python train.py --rope_fraction=0.5 --attn_scale=0.152 --tie_embeddings="early" --init="uniform" --init_std_down=0.0 --lr=0.000918 --weight_decay=0.18 --decay_fraction=0.601 --decay_shape="linear" --doc_mask=true --dataset="wikipedia_en"
Each number is 50 + 12 x the weight over its row's rms, rounded and kept within 0 to 99. Layers, rows and columns count from 0. The size before them is the row's rms in percent of the matrix's.

# up: layer 11 MLP up, 2048x512, rms 0.0716, rows 1649-1701, columns 448-511
# down: layer 11 MLP down (transposed), 2048x512, rms 0.0648, rows 1649-1700, columns 448-511
up1649 095:49 42 54 55 76 77 53 53 44 44 31 65 44 42 47 45 57 56 27 41 56 53 46 46 61 51 62 24 64 28 69 41 61 31 58 61 51 36 47 39 45 68 46 36 70 40 48 43 45 54 44 57 59 38 51 40 64 51 72 48 50 57 47 45
down1649 100:21 42 45 62 61 65 60 61 23 49 40 77 25 37 52 62 44 47 68 47 70 61 52 54 62 58 52 49 43 40 50 17 57 50 65 61 49 64 61 31 43 46 33 54 60 52 52 38 68 48 55 67 45 38 41 49 54 62 61 62 56 74 44 41
up1650 101:61 68 61 55 27 35 37 48 52 54 58 65 60 62 65 43 30 65 31 70 72 47 62 43 59 47 32 36 50 82 76 29 52 58 37 55 24 32 52 61 59 50 47 49 64 46 48 71 47 39 54 26 57 50 35 23 45 58 58 42 20 37 64 63
down1650 103:40 47 58 56 68 65 37 33 69 38 43 59 35 59 63 63 62 53 47 46 38 48 56 46 55 59 47 59 57 77 52 51 69 30 64 26 56 62 50 57 35 38 65 56 64 23 64 47 10 46 50 43 35 77 33 53 51 62 43 52 33 36 61 71
up1651 096:72 32 56 39 46 58 23 45 69 52 35 34 68 60 45 80 51 39 63 44 36 53 41 24 29 50 63 67 54 51 55 43 52 47 47 59 33 68 55 50 42 64 46 30 57 35 38 50 53 69 53 40 47 52 47 29 74 55 46 49 48 65 49 54
down1651 095:32 48 48 39 51 61 72 62 32 45 49 59 35 51 47 33 57 56 28 53 45 49 43 54 75 35 42 43 35 59 60 50 53 55 38 36 47 48 41 54 57 62 41 56 58 59 46 40 34 12 39 36 85 50 38 44 24 44 63 41 61 58 55 64
up1652 098:59 37 60 53 64 46 48 39 33 32 62 64 61 43 52 69 37 49 41 76 67 31 60 62 72 54 37 44 54 57 45 54 38 60 68 64 54 37 53 65 41 80 56 67 52 79 62 52 56 51 53 43 48 56 57 45 47 57 69 29 49 53 46 39
down1652 101:57 47 47 44 48 62 59 40 43 61 68 41 45 64 61 53 58 46 33 44 19 43 51 64 44 50 46 53 48 67 55 44 43 59 39 72 42 30 73 75 54 46 42 46 38 31 58 59 46 25 55 51 40 50 57 78 43 46 50 35 38 62 47 38
up1653 088:49 46 61 38 55 44 52 43 39 46 47 48 72 57 50 51 40 29 81 46 45 52 43 48 67 56 52 62 56 49 49 53 48 74 37 61 38 49 51 61 40 57 73 52 66 60 42 45 46 60 33 42 46 54 58 44 52 76 52 54 61 32 26 41
down1653 086:45 45 52 38 30 57 56 65 45 61 36 44 51 49 37 50 44 48 43 47 36 44 49 40 56 45 39 61 44 41 43 47 50 28 65 37 59 45 55 53 64 57 64 79 74 48 84 81 54 57 44 47 46 53 57 50 29 50 43 41 64 51 42 45
up1654 089:30 38 65 48 67 39 23 48 65 37 47 69 65 45 56 45 50 52 48 55 44 58 62 63 67 38 41 38 34 48 73 43 58 44 49 84 33 51 32 60 48 32 41 58 50 54 50 62 48 43 38 50 26 60 30 24 64 57 67 48 49 46 51 56
down1654 097:37 43 43 64 27 37 52 42 50 44 68 51 44 41 53 39 58 70 80 50 69 48 47 27 30 65 63 43 22 53 48 46 58 51 63 52 55 52 47 48 64 42 40 58 61 70 47 70 40 41 42 40 42 64 49 33 59 58 47 56 56 49 43 53
up1655 095:53 42 55 43 46 61 55 48 33 24 47 47 43 58 45 55 58 37 36 30 40 44 68 45 38 34 41 42 26 36 67 39 46 23 59 54 43 39 38 54 54 40 46 33 67 55 25 44 57 54 38 56 47 59 38 32 61 51 66 57 46 63 34 57
down1655 093:49 25 44 60 53 60 59 54 32 49 50 50 44 33 56 56 42 32 32 59 37 62 63 52 56 34 32 53 53 63 44 46 69 62 58 37 55 50 55 56 44 36 58 62 47 57 50 48 44 33 29 47 55 55 31 63 64 53 43 65 48 35 55 54
up1656 110:48 43 52 65 67 44 29 67 44 41 57 53 53 42 68 51 45 44 71 41 51 47 44 42 55 51 52 55 48 57 69 48 64 49 52 72 44 71 56 36 63 51 52 56 29 67 47 76 17 46 43 25 44 57 36 41 62 65 57 53 39 44 32 73
down1656 112:59 34 36 65 67 46 68 55 46 64 63 75 55 48 80 40 59 45 35 47 60 73 45 55 51 39 44 54 36 37 48 57 56 64 40 52 41 39 70 48 72 72 51 56 46 45 36 68 50 58 34 59 69 61 61 38 33 45 32 50 62 58 54 45
up1657 104:55 59 63 64 32 57 51 39 36 46 57 48 61 62 70 40 59 63 38 29 40 40 51 56 55 58 45 64 53 27 74 30 60 61 53 67 45 52 55 36 54 36 63 37 65 39 41 36 33 51 36 34 41 37 46 36 75 58 56 46 45 62 18 62
down1657 107:40 41 51 48 59 48 58 48 46 48 50 46 65 42 56 75 78 52 56 67 52 43 43 59 62 81 55 54 48 73 39 53 57 54 47 51 59 55 29 58 44 45 40 32 50 51 40 52 61 38 33 25 31 71 19 40 58 41 61 63 65 33 47 36
up1658 099:55 36 25 71 52 53 39 46 59 40 38 35 47 55 69 45 45 47 53 44 71 37 53 47 48 58 62 53 43 38 48 40 55 26 24 58 39 48 56 41 41 51 45 59 49 48 44 44 47 32 43 52 54 51 46 43 41 82 60 38 58 17 45 54
down1658 095:57 46 60 43 57 38 51 31 62 83 67 53 44 40 47 53 55 62 37 46 37 45 25 38 35 54 65 27 53 47 47 41 41 68 40 29 54 47 55 52 55 66 66 51 55 42 52 45 49 26 49 35 61 38 56 62 23 53 52 37 41 30 56 50
up1659 109:39 48 64 38 37 43 51 42 40 61 39 45 34 54 43 55 50 52 47 38 60 71 34 58 53 48 65 69 51 47 60 58 62 51 47 66 44 44 50 50 53 65 40 64 62 53 36 60 58 55 70 44 56 21 62 36 40 60 51 34 37 54 59 37
down1659 109:61 32 39 43 44 51 58 56 43 50 65 57 56 42 43 61 70 44 69 51 42 71 38 62 27 53 68 53 80 57 24 40 42 42 51 50 60 47 58 60 41 64 33 29 47 66 49 47 49 49 67 52 52 48 40 46 68 42 59 49 45 68 27 57
up1660 105:43 48 68 60 61 51 47 46 66 65 45 44 60 57 61 42 30 41 35 52 61 57 47 50 31 56 44 62 44 37 59 40 72 34 33 51 42 85 46 56 74 33 35 62 52 43 16 57 53 58 46 38 49 50 64 56 48 61 41 42 34 56 58 51
down1660 105:53 48 58 56 29 57 43 44 72 36 56 55 59 32 35 26 49 41 63 43 46 66 47 61 42 76 58 60 57 56 55 56 55 49 28 55 38 68 48 56 57 43 47 51 42 59 52 51 66 44 51 45 35 45 56 39 39 52 48 70 37 63 49 67
up1661 085:51 57 31 39 66 62 43 52 45 39 52 77 60 68 48 57 34 57 64 62 55 53 53 49 52 47 51 76 68 58 52 67 56 54 43 56 48 26 52 43 46 70 54 69 47 30 50 71 52 60 50 24 50 60 57 38 74 65 60 49 47 53 65 46
down1661 086:43 56 56 64 71 44 52 46 51 41 52 46 56 58 22 40 29 47 41 34 47 53 57 45 31 40 46 42 59 39 44 32 43 63 56 21 39 50 58 37 60 73 33 45 59 57 70 37 51 44 61 50 62 60 36 43 44 61 56 60 60 60 59 58
up1662 107:40 71 37 49 50 34 33 57 44 58 60 44 66 56 58 39 50 55 41 39 60 60 52 49 42 40 50 42 63 73 47 39 45 28 40 65 74 38 63 49 57 62 30 55 46 30 42 54 67 33 64 46 42 20 34 55 60 50 63 37 61 49 32 56
down1662 109:39 53 45 54 37 35 46 47 55 51 42 47 40 72 66 44 48 37 48 38 32 37 39 65 35 44 39 62 56 36 23 44 59 39 54 59 47 37 32 54 43 46 53 41 33 76 51 59 43 67 52 50 65 42 40 41 49 62 50 56 63 54 39 31
up1663 101:48 45 50 63 57 50 50 39 46 55 59 57 59 35 64 29 63 47 54 55 58 41 61 53 48 69 61 65 63 53 78 57 36 56 47 72 61 51 62 72 57 63 66 44 62 38 18 51 55 51 56 22 55 46 63 48 55 77 35 26 44 27 57 58
down1663 107:63 62 66 58 58 30 57 47 44 36 19 52 56 67 39 41 72 50 35 34 45 44 63 49 56 49 70 24 61 35 52 50 44 53 42 45 62 55 54 33 44 51 62 49 69 62 44 50 37 45 51 56 59 59 52 50 66 53 66 56 58 69 50 60
up1664 106:75 48 59 48 55 73 45 59 55 64 52 38 49 51 62 50 57 45 61 53 45 42 44 28 84 52 25 72 56 67 44 35 50 62 56 81 57 36 55 76 58 34 28 62 39 57 46 52 52 67 36 35 57 57 62 36 42 62 46 37 52 57 33 31
down1664 105:44 49 38 40 44 44 35 61 31 48 64 33 47 62 74 59 59 32 51 35 40 36 37 60 33 50 42 36 54 52 55 62 46 51 37 52 35 51 49 56 45 41 19 41 52 44 42 28 43 63 61 63 44 59 40 49 75 50 45 38 46 54 39 60
up1665 105:28 38 58 60 52 59 06 49 26 43 59 51 56 57 66 39 38 47 44 55 45 34 53 49 55 54 39 56 43 47 55 56 69 64 51 60 46 51 52 62 47 44 53 58 63 59 39 33 48 72 47 56 19 30 48 38 47 66 71 42 34 55 56 44
down1665 107:35 54 36 30 53 43 31 37 57 34 68 59 38 55 26 31 54 40 50 56 41 37 25 59 52 58 26 66 45 50 32 45 72 65 50 57 64 40 40 45 66 55 55 50 39 56 52 51 62 46 57 43 61 53 53 73 40 72 53 42 53 51 65 54
up1666 084:32 51 46 59 50 26 66 48 32 33 71 38 54 63 57 38 62 48 40 52 37 41 59 68 80 70 29 47 20 46 53 56 48 64 41 69 58 60 45 43 53 36 45 47 47 59 64 53 48 19 74 45 47 43 56 61 40 47 54 50 51 29 48 61
down1666 069:74 53 59 31 68 60 32 44 59 63 32 67 44 49 46 54 38 47 67 46 68 64 35 26 36 38 58 51 77 46 56 55 61 46 52 30 39 58 49 60 45 67 47 51 51 41 43 53 53 73 31 61 48 64 35 33 51 54 48 49 41 67 47 35
up1667 104:43 37 73 41 47 42 55 54 29 43 33 53 47 38 40 42 48 34 41 31 58 52 69 45 42 64 72 54 50 69 50 40 61 44 40 62 42 60 46 37 32 65 50 43 53 70 37 53 24 50 59 18 43 52 58 35 51 44 58 40 45 47 60 42
down1667 105:63 46 35 38 46 63 84 56 56 32 34 56 42 52 45 45 58 40 49 50 56 68 61 57 67 59 66 48 43 59 54 56 50 59 51 25 40 68 37 51 51 55 36 71 57 59 41 58 32 43 54 32 39 67 34 47 71 50 54 54 66 58 60 49
up1668 096:50 51 43 34 63 44 45 35 41 57 59 59 35 73 46 55 27 49 46 55 51 54 61 48 62 49 34 48 57 54 38 57 53 35 68 50 44 45 45 66 55 72 52 50 52 49 49 54 62 71 66 54 15 48 55 57 61 67 50 51 26 36 36 63
down1668 099:43 29 55 67 29 50 67 29 46 52 69 67 59 59 35 56 73 29 49 64 39 47 42 50 44 52 42 33 56 47 57 47 32 51 28 39 62 52 67 64 42 54 44 81 37 67 61 66 94 55 49 44 48 35 27 62 66 44 76 47 42 46 46 63
up1669 094:59 31 49 36 76 57 29 64 55 59 62 52 69 61 47 57 45 49 38 71 57 44 49 19 49 50 71 60 43 36 52 53 59 27 41 51 24 39 47 85 33 39 13 65 39 72 57 55 36 27 49 50 46 41 44 29 47 57 55 61 25 75 42 59
down1669 090:59 69 58 70 27 56 78 28 39 47 43 42 57 15 55 55 47 55 43 47 63 56 59 40 56 42 52 67 53 40 51 66 43 48 45 49 39 58 41 53 48 63 34 40 70 28 50 58 43 46 52 62 40 37 29 41 61 55 53 60 51 32 50 40
up1670 106:33 64 39 31 70 39 44 42 45 55 50 67 50 60 48 38 53 38 52 35 71 32 58 36 51 59 55 58 48 53 43 77 41 62 34 48 52 40 47 51 38 51 57 26 32 57 48 55 65 63 58 21 50 45 64 49 45 57 42 57 52 41 34 51
down1670 107:60 43 48 55 40 46 66 40 40 40 51 49 67 48 55 31 49 59 59 59 45 57 81 42 43 34 60 53 24 65 17 45 44 53 29 57 61 56 39 52 56 49 24 36 40 57 54 33 55 53 34 56 55 52 72 60 36 45 58 63 53 69 56 40
up1671 097:51 35 55 59 40 56 28 50 35 60 62 43 52 51 33 47 41 51 44 55 48 69 63 42 52 72 52 55 38 64 55 41 37 63 37 75 27 42 63 35 52 47 31 45 70 54 51 32 53 48 56 54 45 48 37 45 48 37 55 52 43 57 43 45
down1671 097:50 50 58 42 45 43 41 31 57 59 36 54 45 40 54 79 63 69 51 51 39 53 34 52 64 55 42 56 33 59 58 62 53 45 63 56 53 51 57 48 39 50 51 64 42 25 42 36 59 53 38 43 44 46 50 56 30 45 49 46 37 49 76 44
up1672 095:30 48 63 43 58 74 46 61 59 46 61 53 50 47 50 50 54 27 44 65 50 57 74 62 67 49 54 77 55 64 65 45 42 49 38 52 62 59 78 51 46 48 54 43 58 39 58 50 63 60 39 60 48 49 35 45 53 67 58 69 51 47 20 84
down1672 094:45 60 57 44 60 46 47 52 39 44 48 44 39 36 59 61 38 52 32 55 70 39 60 50 47 58 78 43 47 57 56 23 57 87 49 53 31 47 57 47 54 55 51 50 43 43 32 62 60 45 51 48 48 47 41 36 49 41 78 36 46 62 37 43
up1673 097:64 43 64 30 76 44 55 43 51 43 48 69 61 41 61 34 49 22 44 57 50 46 63 46 33 68 56 45 55 69 47 74 62 46 45 68 51 49 43 62 40 64 35 57 43 43 57 48 67 52 60 29 24 59 51 52 59 67 48 41 44 22 32 56
down1673 104:47 50 57 53 47 56 79 28 61 33 51 47 45 53 50 28 56 55 41 53 39 61 66 41 40 49 53 38 45 56 52 68 69 55 60 41 56 43 52 82 53 59 44 47 63 40 60 28 99 35 52 57 55 65 54 71 68 56 56 45 55 50 64 52
up1674 100:89 47 57 70 30 70 53 38 43 82 44 75 40 37 42 53 28 22 27 35 42 42 57 30 59 56 39 50 26 45 49 50 43 55 55 41 33 39 64 33 32 49 30 68 40 69 46 59 41 44 61 41 25 45 42 45 52 31 53 61 38 51 47 65
down1674 101:62 31 60 56 58 65 46 52 43 25 51 36 42 59 55 56 53 56 47 52 48 58 53 53 57 65 31 56 40 66 41 42 61 42 56 55 42 31 33 41 48 65 54 48 57 79 47 63 44 47 31 46 42 47 30 33 66 53 31 42 49 63 68 41
up1675 103:57 41 43 54 14 57 55 59 69 31 45 58 56 59 37 41 30 43 40 48 49 66 60 40 64 49 37 56 48 45 48 64 37 46 50 55 43 63 37 38 50 47 41 43 32 42 47 26 52 64 52 61 41 59 43 50 46 48 43 41 42 38 31 62
down1675 104:52 53 30 40 49 65 27 24 55 52 50 58 56 56 17 30 41 72 56 54 58 22 51 43 52 45 37 36 42 61 58 55 48 50 45 46 43 52 54 71 49 49 50 40 52 70 33 35 58 50 53 73 64 51 57 55 50 39 41 24 50 76 65 40
up1676 099:50 42 25 39 54 45 40 53 37 48 47 53 69 47 36 46 53 46 67 32 64 22 44 62 58 58 51 37 52 52 72 35 39 53 37 55 52 61 73 45 44 46 40 57 64 47 26 62 41 53 63 44 43 50 66 37 59 50 50 41 61 59 47 34
down1676 098:65 65 45 73 25 48 45 67 52 55 42 63 46 58 43 50 55 38 37 55 47 45 40 52 57 61 48 54 60 55 50 45 55 49 44 50 53 42 22 52 58 41 50 68 40 40 52 55 54 26 59 45 63 19 36 44 32 62 44 37 47 33 61 47
up1677 095:47 26 59 42 46 28 44 39 37 77 36 48 68 52 64 48 42 28 46 49 31 30 66 29 47 34 50 36 38 74 45 56 67 40 55 61 62 64 55 27 54 52 45 40 45 50 20 41 62 40 47 35 50 52 60 43 58 56 48 58 42 52 39 49
down1677 098:36 49 60 51 40 60 46 52 48 32 54 57 39 41 48 37 31 41 52 55 61 54 43 64 33 20 60 58 56 43 52 55 65 44 56 57 37 48 50 52 54 72 66 41 51 41 62 49 56 47 59 69 34 39 55 31 44 65 68 45 43 43 68 70
up1678 106:37 44 65 42 46 40 40 66 53 45 66 27 50 80 72 42 46 47 50 13 43 67 44 55 49 33 68 65 66 46 73 63 44 43 54 48 41 64 52 56 66 52 49 44 70 54 52 52 49 60 35 39 43 63 44 55 87 62 59 49 31 47 41 70
down1678 104:46 52 72 47 64 63 43 52 28 55 33 54 39 58 36 38 49 45 27 45 43 52 59 47 61 52 52 40 30 61 56 56 46 61 64 44 66 38 49 45 73 42 30 67 57 58 50 55 72 47 42 45 57 29 47 61 62 66 54 22 38 37 55 50
up1679 102:38 62 53 24 64 38 46 62 37 66 49 57 65 51 39 71 50 50 61 52 29 77 55 61 43 45 59 39 47 43 51 53 67 12 39 53 57 64 52 54 53 68 70 47 55 58 32 40 44 57 39 45 58 48 51 50 50 54 57 28 40 50 55 53
down1679 105:48 44 62 54 54 47 54 71 34 39 66 42 54 56 48 52 58 29 52 60 55 59 43 63 53 63 31 50 40 62 82 22 57 39 53 42 39 51 39 42 46 56 47 55 73 44 49 49 40 54 63 50 60 52 52 61 59 36 51 45 21 55 57 61
up1680 101:41 34 38 50 33 61 17 72 40 53 53 47 61 55 53 36 48 35 45 49 41 47 54 50 39 47 44 39 87 54 66 36 51 36 42 50 49 38 60 78 61 58 46 59 49 61 49 30 60 54 61 32 56 44 48 29 54 58 37 47 48 34 30 33
down1680 100:35 21 32 42 47 52 50 41 37 51 62 38 41 44 13 58 50 53 46 45 68 42 55 71 35 55 58 56 42 50 29 24 41 28 44 57 50 45 66 57 39 61 44 61 20 60 66 53 69 60 69 45 65 57 18 58 62 48 36 44 32 43 75 66
up1681 103:43 53 48 66 45 45 44 40 50 41 35 72 84 56 30 43 47 51 56 15 58 47 50 41 51 70 30 50 60 65 48 71 46 18 30 68 64 44 53 62 62 49 49 50 41 56 39 21 59 46 49 33 25 57 54 46 61 59 50 45 43 53 67 72
down1681 098:61 77 37 63 52 55 62 44 34 56 54 55 54 42 41 67 42 49 47 26 60 76 40 38 55 45 51 58 55 68 31 49 38 36 51 60 61 50 40 45 51 62 47 63 32 63 63 54 52 48 54 49 57 47 36 72 60 44 45 56 67 39 75 37
up1682 095:59 40 48 52 66 47 51 52 61 78 66 47 47 49 28 53 48 32 46 64 56 37 64 48 56 59 42 32 45 64 38 30 68 61 67 58 52 52 68 40 45 38 54 60 33 53 43 39 57 44 40 47 54 34 62 51 42 64 53 65 58 61 68 42
down1682 097:42 43 53 60 66 54 38 74 48 55 28 52 46 42 65 39 53 58 47 31 53 48 52 30 46 67 46 34 31 38 58 39 52 43 49 43 66 65 54 51 60 65 63 71 49 63 61 57 47 52 61 36 32 45 36 39 50 46 88 64 39 41 40 62
up1683 114:41 45 66 31 44 38 39 48 54 56 57 55 57 58 32 48 66 56 38 43 72 56 58 60 48 50 37 24 66 63 63 50 46 49 60 46 41 48 52 59 46 33 44 62 43 61 45 53 63 48 77 48 29 15 58 53 73 61 58 56 42 51 50 55
down1683 114:31 67 35 46 55 45 31 32 56 54 35 54 52 41 58 50 60 71 29 40 53 33 59 59 67 51 66 50 45 49 74 55 51 39 59 72 34 67 48 67 49 65 30 61 46 70 41 37 67 33 61 62 40 30 43 47 45 51 61 46 24 54 57 66
up1684 111:71 52 21 55 53 45 42 50 57 73 55 52 57 65 32 52 54 63 56 74 78 43 65 54 46 64 31 26 49 32 43 26 53 47 49 83 60 47 54 78 63 46 56 58 49 39 50 58 43 61 38 33 44 41 61 50 61 49 48 49 39 50 68 53
down1684 110:40 74 36 41 40 42 74 55 51 44 65 47 47 33 40 28 38 41 45 72 58 51 46 46 47 39 35 58 38 75 56 55 63 46 70 42 48 36 47 56 52 61 34 52 45 58 56 76 61 60 34 70 60 61 44 63 55 28 61 42 73 53 38 31
up1685 094:32 35 61 19 43 43 46 32 61 45 53 39 73 53 57 52 62 38 22 50 28 54 64 51 48 20 64 45 54 63 44 52 59 40 32 65 52 35 36 56 47 62 32 51 47 62 56 54 44 70 61 47 36 37 40 41 62 49 68 52 37 45 10 38
down1685 101:42 71 53 33 33 51 50 46 60 27 50 44 40 42 70 59 50 43 58 52 28 34 72 47 52 47 58 53 41 47 32 60 59 35 50 35 49 61 58 51 60 69 39 52 48 67 31 51 53 49 36 44 57 51 39 57 50 32 40 61 54 61 37 62
up1686 098:50 57 53 50 47 64 39 34 66 43 72 58 50 37 42 33 48 32 48 49 66 68 45 47 58 56 40 39 48 64 50 73 48 56 70 51 16 31 39 26 49 54 45 45 56 64 46 36 54 39 51 36 50 37 44 48 53 53 54 71 44 32 53 58
down1686 096:48 75 52 25 48 40 29 63 63 42 61 47 58 56 74 53 71 69 50 57 46 54 47 61 26 30 50 73 72 65 55 36 45 35 47 49 37 43 29 48 39 36 52 42 56 53 54 55 61 44 37 31 56 55 46 52 46 54 22 66 41 54 56 40
up1687 098:70 41 43 51 35 50 41 47 58 55 50 69 35 48 64 72 62 49 80 46 67 38 54 67 42 37 37 57 35 52 54 45 64 63 35 40 75 41 56 57 29 62 48 41 31 54 63 58 34 53 51 27 36 45 55 48 39 65 49 44 52 32 38 47
down1687 100:57 57 38 47 38 69 70 72 62 72 54 73 36 64 62 64 48 59 58 39 67 58 43 59 53 67 74 47 49 53 27 49 59 49 56 36 54 38 63 45 26 52 37 28 58 33 42 39 54 53 37 51 45 47 58 58 31 67 50 49 37 58 47 56
up1688 088:31 44 50 40 66 76 46 39 46 62 42 46 55 49 57 32 51 65 50 47 42 66 49 33 69 57 41 67 53 60 44 46 25 49 85 59 49 53 26 54 47 53 51 62 58 57 57 43 54 44 45 43 61 35 58 48 40 69 54 39 62 44 77 30
down1688 077:50 58 59 49 29 40 47 43 70 50 53 49 32 73 47 77 44 37 54 46 41 43 52 44 52 71 48 36 43 56 52 32 65 42 37 50 49 61 44 68 76 42 50 57 59 50 48 47 42 42 69 64 48 36 43 49 36 52 27 37 33 53 28 76
up1689 110:40 58 64 38 46 51 53 44 67 32 50 74 67 74 50 48 48 45 64 32 45 70 76 52 47 59 45 33 49 59 43 63 38 29 67 59 48 46 47 43 42 36 39 61 33 49 51 36 53 47 34 46 25 72 66 24 60 66 74 39 72 41 52 61
down1689 109:44 55 37 52 48 57 46 49 52 41 42 52 23 29 74 36 59 72 18 43 61 48 51 52 50 54 68 39 31 53 35 43 31 69 58 61 29 48 41 24 73 56 56 46 49 50 37 37 41 62 56 64 33 44 39 38 45 77 65 81 45 46 41 62
up1690 106:51 51 41 58 64 42 34 69 51 40 46 74 66 48 32 35 65 52 38 55 49 39 51 50 47 22 59 45 51 57 48 53 35 64 27 59 38 67 67 53 40 53 32 26 39 36 46 48 42 57 57 60 48 47 64 39 47 65 48 66 44 54 44 34
down1690 104:73 57 25 54 44 30 71 50 64 58 61 58 46 41 48 53 48 69 63 54 43 49 52 44 42 65 55 39 28 61 62 59 77 29 29 77 52 55 42 35 55 58 44 41 45 47 54 49 58 50 19 31 44 42 61 58 38 36 52 61 21 52 63 70
up1691 101:48 48 32 52 55 53 48 64 40 38 50 43 46 72 47 44 49 55 33 54 48 52 35 18 59 60 50 45 51 55 66 54 75 51 55 72 45 50 54 27 56 66 28 58 44 41 50 46 63 63 62 36 58 61 62 61 62 46 61 55 51 41 35 48
down1691 102:53 29 78 38 52 50 36 53 59 51 41 56 48 57 61 32 58 53 58 43 39 47 72 44 34 71 60 37 30 72 28 51 54 45 52 65 54 76 41 48 40 47 56 55 42 32 48 42 47 43 50 57 63 43 57 73 25 30 57 50 55 31 31 35
up1692 089:39 53 71 47 45 52 46 48 50 33 64 36 28 53 40 52 62 42 71 50 67 64 39 38 34 43 27 57 75 57 56 52 76 50 50 48 39 53 30 15 44 59 36 44 53 35 60 65 47 74 56 67 57 52 45 33 48 55 51 28 38 40 61 29
down1692 099:78 51 66 65 67 40 46 47 70 48 57 61 63 15 41 56 63 61 61 27 54 64 49 46 26 44 37 41 55 63 25 49 68 61 56 27 50 55 66 52 52 72 30 38 34 62 53 50 54 45 63 32 40 46 45 43 45 46 38 64 48 40 32 40
up1693 093:27 38 61 49 58 57 55 38 51 59 62 43 60 48 43 47 37 20 22 54 42 32 48 66 63 51 41 43 39 54 52 35 55 49 43 60 43 48 29 53 27 58 41 41 53 40 36 30 70 50 54 52 64 57 48 36 58 44 64 32 58 43 53 31
down1693 092:71 54 59 54 45 68 67 12 28 40 58 37 39 50 42 55 40 37 61 59 45 65 53 58 50 54 49 50 46 67 48 69 69 71 25 36 60 77 35 50 51 62 45 53 44 47 52 54 57 39 35 38 75 62 60 41 49 48 29 35 73 45 70 51
up1694 101:44 62 63 54 54 54 52 55 52 33 53 70 50 31 40 50 55 27 39 60 41 67 59 54 52 43 42 64 73 58 64 37 47 54 48 70 43 65 66 47 43 46 72 55 52 48 41 63 50 43 51 47 38 56 48 49 66 54 50 61 53 37 45 40
down1694 099:51 37 35 59 44 67 64 43 53 48 53 47 39 26 55 52 51 68 51 44 53 33 55 52 51 69 64 54 29 59 32 36 44 66 34 57 43 68 25 48 45 48 59 63 50 62 40 55 69 38 52 46 45 63 50 26 38 57 49 64 55 54 37 50
up1695 102:41 61 67 54 50 31 61 35 46 65 43 48 48 68 48 39 75 44 53 47 56 72 43 49 37 24 41 48 68 51 66 41 76 72 40 45 52 69 36 58 37 52 40 50 56 63 43 59 57 67 63 48 43 46 54 52 42 47 44 37 53 49 42 43
down1695 101:53 78 47 52 49 28 59 61 40 45 60 56 48 56 60 49 54 65 34 47 42 31 53 70 69 51 48 42 53 46 54 51 54 60 63 34 37 45 32 67 47 57 33 54 52 41 39 51 47 57 47 68 55 53 60 34 48 44 62 52 54 40 52 60
up1696 091:72 46 68 37 66 55 33 55 52 32 64 46 52 42 54 54 53 64 29 46 54 60 62 36 35 28 52 63 75 49 53 59 72 42 61 50 49 44 53 55 55 50 42 46 66 48 61 68 45 54 51 43 69 60 41 47 57 64 61 44 26 51 46 48
down1696 081:40 58 33 61 47 67 43 40 41 68 55 38 43 34 41 37 47 37 28 60 44 46 50 67 65 45 50 46 30 44 55 50 28 66 40 53 75 34 48 29 55 42 50 48 37 44 33 39 45 55 40 24 53 65 72 41 44 48 32 47 71 51 78 55
up1697 096:23 58 38 55 46 46 41 45 29 55 76 35 61 57 11 79 51 52 59 41 32 49 54 59 51 40 35 53 63 49 45 46 42 53 57 52 59 56 32 31 51 48 30 45 59 58 30 57 61 39 44 41 60 54 52 53 58 73 61 40 36 46 47 34
down1697 099:62 52 66 39 80 63 47 37 76 38 38 25 56 56 68 43 58 39 66 53 37 60 63 30 29 54 45 49 45 47 55 29 50 53 67 38 53 51 38 40 43 75 52 43 48 47 27 74 82 65 36 48 70 43 45 62 51 70 48 57 41 33 53 35
up1698 108:37 46 54 61 47 51 41 50 61 43 58 50 38 58 59 39 35 50 64 32 54 48 72 35 62 56 63 39 43 60 62 48 51 42 47 71 54 42 68 44 35 56 61 65 45 45 45 58 53 46 56 33 40 34 54 62 76 55 71 38 55 33 61 30
down1698 109:47 63 44 81 53 41 36 49 66 43 41 51 52 28 66 55 52 61 66 63 57 50 55 45 60 49 56 58 41 45 53 52 55 45 50 55 73 47 34 63 33 39 44 55 21 27 70 54 56 68 40 49 54 51 34 75 53 52 43 66 61 62 47 32
up1699 105:61 26 53 62 37 47 55 40 49 66 53 43 59 67 45 55 48 23 47 33 46 50 54 41 59 48 70 30 52 42 66 33 63 60 35 57 43 22 39 50 33 70 58 45 48 38 50 39 33 39 53 37 25 32 48 48 54 62 32 45 42 66 57 78
down1699 106:45 52 30 56 20 43 61 55 53 43 60 31 64 42 52 58 63 48 25 31 53 54 39 46 66 67 60 42 62 55 43 28 58 57 52 52 38 51 49 59 60 40 50 28 35 45 32 39 44 57 52 52 34 46 50 64 36 31 53 65 54 66 56 62
up1700 112:46 24 55 53 64 43 54 47 44 36 43 45 56 33 34 47 62 53 59 38 55 35 43 38 61 64 52 49 66 31 62 51 50 55 27 58 48 56 59 21 22 46 35 45 57 48 40 37 41 32 65 36 49 30 33 58 26 54 30 56 48 50 56 42
down1700 110:53 39 51 54 50 50 51 44 43 59 51 62 56 48 73 38 47 42 53 58 33 60 51 41 63 64 68 57 56 64 56 44 50 56 57 50 66 57 44 47 26 71 50 60 57 43 29 19 60 90 41 58 42 63 45 60 62 57 40 60 26 34 44 55
up1701 107:64 47 87 55 46 60 23 31 34 56 61 50 40 53 41 48 34 45 59 64 45 37 48 40 58 34 46 45 62 68 52 36 64 53 53 40 47 50 37 47 41 65 40 56 29 41 55 62 27 51 24 48 36 35 63 53 37 58 63 59 26 41 50 70